config.yaml
n_layer: 12
d_model: 128
n_head: 4
n_kv_head: 1
head_dim: 32
d_mlp: 512
vocab_size: 512
activation: "quick_gelu"
norm: "rmsnorm"
norm_place: "pre"
norm_eps: 1e-06
positions: "rope"
rope_base: 500000.0
rope_fraction: 1.0
qk_norm: true
attn_scale: 0.177
bias: "none"
tie_embeddings: false
parallel_block: false
extras: ["capped logits"]
init: "normal"
init_std_qkv: 0.0373
init_std_o: 0.00761
init_std_up: 0.0373
init_std_down: 0.00381
init_out_by_depth: true
optimizer: "muon"
lr: 0.0103
lr_mult_o: 1.44
lr_mult_down: 0.7
beta1: 0.9
lr_head: 0.0063
grad_clip: 1.0
warmup_steps: 78
schedule: "wsd"
decay_fraction: 0.948
decay_shape: "linear"
final_lr_fraction: 0.0
batch_tokens: 16384
seq_len: 512
doc_mask: true
train_tokens: 137200000
steps: 8375
dataset: "wikipedia_en"
Each number is 500 + 40 x the weight over its row's rms, rounded and kept within 0 to 999. Layers, rows and columns count from 0. Numbers have three digits each. The size before them is the row's rms in percent of the matrix's.

# layer 7 MLP up, 512x128, rms 0.186, rows 189-214, columns 0-127
092:474548504478534494561460483549490449424487480560518493464500498551496500519507467532483493541531503543466527467488437508519441469438518549464532490533485550461552491489554425569491515474553569528525547452509492487560483510530566536528469521563513567537562524560458478444475466499473524458436440489419524491572549506520544494445532591528565452471495558508514505453496507497602506511416
090:502572513493534508513551528556539589463513458517445502517534510478532529556487496542493557506509455485540502494460543473469624480549475436483528551509445479475472471568504528519492522490505490477481564500465606531497450498531531476480513445553495554520591454431567511495528451523478521555510479532499438477477435502508504509527453442470463508461524574438481489496589507430458502487589
098:540493538464565422490568512481517556442559448595526464417538494491499454454534499516464454525527460449487495484506516415498544476530534530517546517475484456455565512541478459424462497587424505444507542500499510534544536565511480447411572518531507532512460460488530545530480507475506551539519493484539442573537519475508483444557496492592514486510446486532476562470488515475465482537520
087:476507518472500531481492470428543483509478534511455557505500515515561495456464518559526477461410527448516457432532530520516539418444469503513474491492521592495510517503526539481520405444525523482547466501505461530510547488495514536461465507604484582460467462528468556493513496546435462509465508469484495390551497475457520540517454521550517430421496524474548585460473505492442509438574
084:536455549524622582519497503469485531491502513481543512543496481479504419513427502382488565587471465467452565511418501556533479509475519474407499513564545448484501440477463470507493465487517540501506511451496434489462535508509508483497497529487519474515493480470506518497545511504589556485548561540527518514519486425514503563534411492462499491471414466555456506480474518431497467520528
092:448486528448514485539469488521511570486557553349442464467545576499564501447521510515532494505517515478477492454518496418501559557458498521482518434503516524587525510517474506495534557517473575455578474516500477450469512488513447517515523449503471504511543435496478417442476534496492478529442511506501511437516475533529462547467543609538507556458572569484484488467558532522489502497503
096:426514529547493512476461508550441560436527469508474438486451525472530435435504540431422488584496561517479438509495458493505484529514461467526568470535486515544453546493551477526468529507483505620531505521477569584482408479484536523442500461520551481510511525506564461499524476556440557516535485510461464552515486536481445493524509480533446488495399523489475433548468481481522526477457
100:511457451542529433545504478558455450506537443500506589557537499433500568466516543589474481565532518487423522481537486531496548493498535499508488452498457482404518588482455481481557487471472490574570511508487465543486475494443507509477507498519540491493530495475579507486550504477531526573446445520523501464471553516588456490535501523588500482543495531479494451437490555475536586460539
098:499466588484473524584482482523542545499450478488465481479536481483527451566491469515481491484448506443466461561537561454507534468465512476542523484484500479531519518518493544403510523534471562512488494443466484532551526584463484563432499481488496506520520514512500512524508519589458470520494423504393465463517513497570504514539603468466431533472464515601549456494492415551445446493491
090:542460448478438515452525434503537505455506461544496502533463424541467461495548583467491504440565522497420514533457428438582470513450517485480508467497391464472552450480536525513454461526504463445518488456589446541462487517528464510477496486468497541490451507470414497484499485451503456540467467488493493562457517546458458445442468573495468481564518525482462568474467465460445474503496
112:578499482462502462526545483496534479552414469539463512545510518571548498495534474529590443526526500520511519490505551478556513457478533475504579467406487514512522537578545421461522495489408606478495439557537459497491504433493466500470502509527494545451497461504447542483439488554467437453456481503563569505545470467456475468597529459544480475475452525499547527474487497524477473517508
100:439501485542546491503515498455538523479549479482505570493485496454558513518465497549468505450521546472477441494541514458513439548500504400503462504451401531482537537468460436522561481490488518514466463524563537583531415486526445471502462477488492526462488571538453520403517495522485513586518472477566532527592549537536507571473521557554542487486481524511506455497569473581483504511449
103:491401501434486480470446435578482479470467562583514565451534491465484504449533503508487476514447472544490528473530456464544493445488510500494547456445487473482527522502495471548487528510523535477519427470492422519515558492506551505498475492483452489411521536509541486568481494519438518474541505465435419522550485550493473496456522448542442448445572520570486472585565491451535573507449
091:558558485453504476504521529460473474528561451525508486471479488516560550420493561488511492516531478518503499502501534397466515517511458562562501487496448542500576488513445501494508507468454527443549576483422543443467383475504480504484509606474536468507443465445535532531513539525455470503552463530530576575504447526471509517537489529510522523448571455454497438540538484542564458524498
124:475535421472535519560516456516511511529462437544512487445469470586542526523525540414535500457452494502448510457468454525475480446533566562494532454489504487515491549504493556539469495473444465531528468373538468486420436492451569443578535433547533452517578505548470532516490532527527499496525532505579477492482456503495496450515475489570479473539514475485545480476475493435579505493500
110:548531457468445553480480453451511491534529467464423472493431462472440447484464511449429504472483532510463519466548514437536451493489615497505495574579474447540544439459426544479515453524487564581473517495544517470469553454504506538487548497462554514551492454475533493502499504493523488536560521459587483501522545488528532482483450496533430497512504511431489384537504459537531515520496
099:578552508507450486501470541462514513506526487515507562473458507481546589489536481429478460477473481534513524503477562527503545439502480485572525445454504498457549496497467427561525471456565535521519396513548546556467447488511480498518543460478521455491533468476450495452506378468570482461493510544511476537551486548499482512519463452472508403574552518433476566508487424493514437494497
089:459479537552530587513464437506486541451533474576535414461478480495461525504547503531534424544460504503455453461558533484539484489517553470495488530583497581463469519516444506508511404516505563497548511463541520493426473548502491457522555510539529591455520451510498527459518491493453489478501477439485511545507511499439428567436532461553562439501475515526477453539589498484538462510499
109:554491563497472473457457544470549477485522428568434576456446487404561521483463474511527520483496519444558489477487542462526493567493531477517554480484496483503522450436472556445525571436476483503480530601567525494504454540495520506449466526440499546490518553582548526478506473484598502509535524503529515508481548555547554537538488488537487458456497514516446464513533556547546504443560
113:433497494472437472522534489531582497431537507498465518433410546420496560415512454419515489475492474457468553515477455476553518511469488476517489513502470450508501510489502482514527561476447516478527468557571515426458487505513510488509430427436459480466580588524461563471497485439570541504557455521479451434503559545498588494486490473539526498498528474485462456529446513510485508481466
115:504482528428452489491443563421404570462524430525435468484519507578442478416528458567492436487492520478500492497438505490515470426498505491513487498573524470490381602489538525511491464550478505494548503442519475517528477458499475600447534499494521512490510480511545459485447466489470483544511494477513468504507483553520555530469464479488484540453534411484553503561455526528532528512540
107:528479558475513510515472552530472516510442494501538462549519478521569565514470429462477454460500465481503519475433497434443526515482481537449437471479482563511538442438489438481512605430465599503511529465544449486433523555555540517551475491519501563545448501581503485485492463447528516454464512556503473491495538448535451524486486489541416491412478479534555495502426544471504522494538
104:485485537529527507437537486485557578449483508495554538489512514588459514465538570497463510519471550532517519526518521567530501617473498476473464551519422483473549491504486519561492451482503439501506530437472441463512494522464522561492539476529551453573545558528534511460503521493577482577486450478569510476476564485452496570534453436481606514555546481458483486524494468513429507476510
081:521472570495444568502457515492505482480528510491582549544485529463523583476584468408529436528532478484548557523528518562487476559522496503512480463510488534460519463481562430486460479524560485401474554514470510483441487527508476500530542428548487481552473548557508513462590571493533445425464515524481487525480502525453519481455489465476501467485460460468478478578488563467521590506461
092:445499413484581515423518476528512571470516497494469476548515394477545542499489552525460460496506530469465475432560455445484488517503455523446516531457480460456475514528494476517483503377467558489485534506537479558529476601464527440507499464526542466436488461500566545481513464458447512551495438509537478510504488532580444561499510488499471476547438561476501485541479447459523470499564
091:474497494503449495487478493553510444554532614455441594469510485480471467546484445517526563492537483509533533434548438433540502524449492496491519521502497491573490525530533492538523504470633466581461481543477486515488490494508458539519513466493488468477509501422529499528613424511494443552503498556497534496532531474488478523540468544487482528543499597546453500522480431505511494427557
# layer 7 MLP down (transposed), 512x128, rms 0.0685, rows 189-213, columns 0-127
098:532514572486470451446511530486500479507375572464463524496531577511526514508510461468518485487488495463462545483513591507529517508497444498493510436415506521419519488525488473525513532514478450514530467523464563486562563534547496490441507470525441468426579554432484519460471454570515540538497484482492553584447588485466490452529479467488498511483503412488502504520594513447522483524518
096:515553435497475524504462474544539520496451521435539494549463524471518515471589451550539432493441552495446457565520517568481516477473537507511518591520514515465535520485521464557513435535446458497480454501513402498595506489496558527425575547483514483518465475494558542499471489493503549429527489471443540488484555514459461589512510499493483456479515425550541521505532496510585491444451
106:481462475470527469525486485455513535480489526552474472514535482531481572525536473489521474502511452493547442508495488450522513418526477552511549473501518474508510493523518574515570518473485522483508528523433515528496524469531455445518443490474465588474483430504442401487504422464494491455510547428531550611561417517403544456418449500439536491568546486483537486475450443510484523529549
088:513454563525488514514547582513473489560503458486522484495448524414597447528542510529554464472532483542483478521503512543436520576494459507495537494489542513538551520559486468467499444469452568461504531534426469483458471556428542501578506474472410468512534464544564475516526567496538499491493503466453451444433460545485503541436505449547522550500523522508481587487478505498458477412488
084:486556465425490504556454477548512509521483501516422394466510539507499535549527495478517464443563484520619505388576465459441482504460456474485502446434496414534536551464495516474479554478504455550465490518541549543507496508583557523496490509512505446447499469507491486476499534516487453483451459506476466436512517464459513445471525483553457487485581522414523474512502511520536453469544
086:549508515553462489511495458515458492548507529496469481488422424530454519499376465523448553502491478452481542508501497454488440491526474421567435551440490507495487476441529474484563469439492488523491477437505573472542495482480474507429487453549494440515518551507528526514593526508490476516539437563420487558466467531477536530501535555442549488506466486531457501537555538499392463496465
098:532460535507555530458519476470454529539484485496475536603489439515501515534563480503486513486513469518661493450586536523485468489488464519542581462467484512456482479516531516526535528514545518550544537555517485523520552451445404491562516470511401485495407544474474490434490485553527488436525533542507435509546521475498505537500435473515505559478563487499504482513545502472498468569504
100:555502552519492412473497481472461424574512552465461522599525510441437551477498519521503460578519524479482584433473538544494532536518551449510465433492454433477493538535536457562450559505501503451441514490513475531530467477450504566502501537505499412513522523481512507493518518540493486517513550534537451469601511427579442489498533455468525479513430528445496515501441472476509505515543
098:488550502482435541530495507513521481502504535525457516551457455529486512487576583450506490532490542552516558450514514503485490526463432568505517474520500388505465547468535515517551463431540438485604506540511498527436567560484542492508541535532484438501446537478456572555473490508466491438407548470491551517493521531516494482529551534422513551559514571512527547502435537468540473537503
092:463423563540518553512524531519476505539526589523493459492557517486489445519471508457549435505462475442494484505480522448457534500433515473488472430555522515533487548545442486479522518522426486452484523479454545504516497497481567525544570463524439477476452579584519523519435500559484498458495545453531453524441462450489505507607546518534537585470468542460534503499599464456515520489493
113:470526526468464492447536469457495461521517486513490519494431503482461498451457556500493474476492466510513520492430582474531398465462502567509525566530458459467447416488480515489512477516508491548470414491446515444513512489530443511488534495440523463572544504495527513493529556509482522516521504536598589485445506486425489500550422514415501532546514419445412473450532523425524462496474
102:471541516410431517573539523546478507540481579547491441485458469497451552509467496533492489610465525487479468421466513525506564491453548445537507420532535526476459470577466473487470541547524521464486501502484449458498470524466559548525472573532475525525504468516511469514535429442554472541477482544459525442483478534455476519512489414469465511542517459512412528452480486443523449559527
094:513530489533441482408495485441503514559463518463563470486557542485573491573530448580487521447557556504458521480514505471485517556484613469501502541551458497557482537509493578514484441558491502489560457541515525481504503491475457550485474448542528414533518491563530558440443522458484473456455554515562431498528537531507520482439513518518508438425479452497507571467535476509518486464498
097:504507462554482525475489535452448524533529461458429526532528468515529558489523523447525516487520528429514458533515460467476481447466546546465401506516421541508501524550540483448504512490468528556529435569516477504517435431510495532547528544505501457485565520441532523527443487525562543395440480498429495610446466531522504430549435482474516485517524558521457540444520453520473500466504
107:578500511464473470566539444557480497494482497549543510534466470536457440445453541472547512534504597586470580526446499512467455502528544518528533454495525472547536545548443414556495484414515519529476498506415511481462534504474478510465536514527516591467520461493552553507532522565466454433558525510509534552539448456578515534524541493499466477463523527483557499465500506558473521556510
108:481505549470527478523462495513574526504531522516527521512431501488479531453477546432505490580506416452427506471494491482502581502507465572503531528493575489503442508495498556466504504594550494512505542469427486472402476493553519531496555521477482516468497513510480543490541561505490462540510577474430526509590534448463511461447519465502459483406524521474483577577526540396490479500514
095:517525484504608502524554518476482502510494453470529509559505580471444504501513564501495496518463539459518478599465487457496549454502424486496419507520546486506484532554547496508496537546475452499562509493497568531542604521419538453521504556555485523485491474517566447520496436473407449512502453511445446442471557464446516563494596535432493545480511542480522485463491493517499510511471
092:468497500473465491492467562515518399567522442506513537544533562555512470474489500484437512527521448520554437501512475449494541455445519567467533559516437551517536470556543484425500508450536465486520471506490470478485621472493553488572415478481572502521479496492550490456530515552500534530484508546466539479510497443486570439450523477439576526575492490430531492427486484495523527502539
118:491473420458535458528489567556490592470535533467531456491447513539456406537452417449467508428486465488465464526479508476576441469464481462478482493544554521513465508497452484541550467479543527516561511444450497508595527548510443479431522579514530558477538501470468406463457495504449533523509503523510536454482507473453557516525529453501483533492497448536482509447452510469552492516431
113:537488497440426436541492482473490534536455499499551459544493496484501484542489477602501548480534498423493440559446508543500484403523451478516523431448462527545509473457541512502511473465566590538531588476504507553512510535421540446495461522528437568568467473480553507461485497478488537516453527505485530457423477525479497528520538543441547490435462553497473450524515515580493520522546
103:532437598457462529501564455511542521520465490536536532479505473475454506507467522556446507553499493526518588474542484395524513500554485463546468522506474524487558566497516465604559500507471453465504516463525507467494576471530554538499496459573492466484503455543448500521544497475456388480453499485483515522485528447442510554505463478534469519475594538461484583464576488478478470519456
110:490467515488609477484524502476543456539492519514514458482482497472540456532438474515423501492543527450509440504582581585514529573526562479573501461430490439487504533464463466539552435574497475477537524547489523478587440468518521510534547489438462490407593498491536511507469453469473508488572519530467478499411504500489462509533483498496508507541440449463482495485536480545485460475546
115:528528502523463483511517516477474579481492517515535454556543506489474494450516505498524569455453550523574497507552517480541494528473409544488483532531459587452469492470532476490535496423551447535540570554544509448467411515511534517526454464505552596533473471565468497515458497445444447480450488591567526504557500521495486553535558471509570484509552476422511471528491467451490548543481
078:506473515469532475515582528538495512434459538403520466436491514536496490500482588589549460497525577499484457411508398473478457480563470482560503537507553520520473478497477461465511483486444500535510457491490489575458452456520439495511528458511513510441556414508539484540473507459550561546523581495520465435489511441499523483471519436526448515519539465537536490408501540522475498518533
088:568535536469528469453456469501552514532436560412509549550545551554500556483482461525477503495558488569525497483413477458485521473530447539480454534565466489529477538473496480522488549569401508543500549467510463513498465511458494524501571459466562552414441502504518474463503477441526566622502546508509522494532505473501481448484457542471453489486467477548546550513498459437531476527530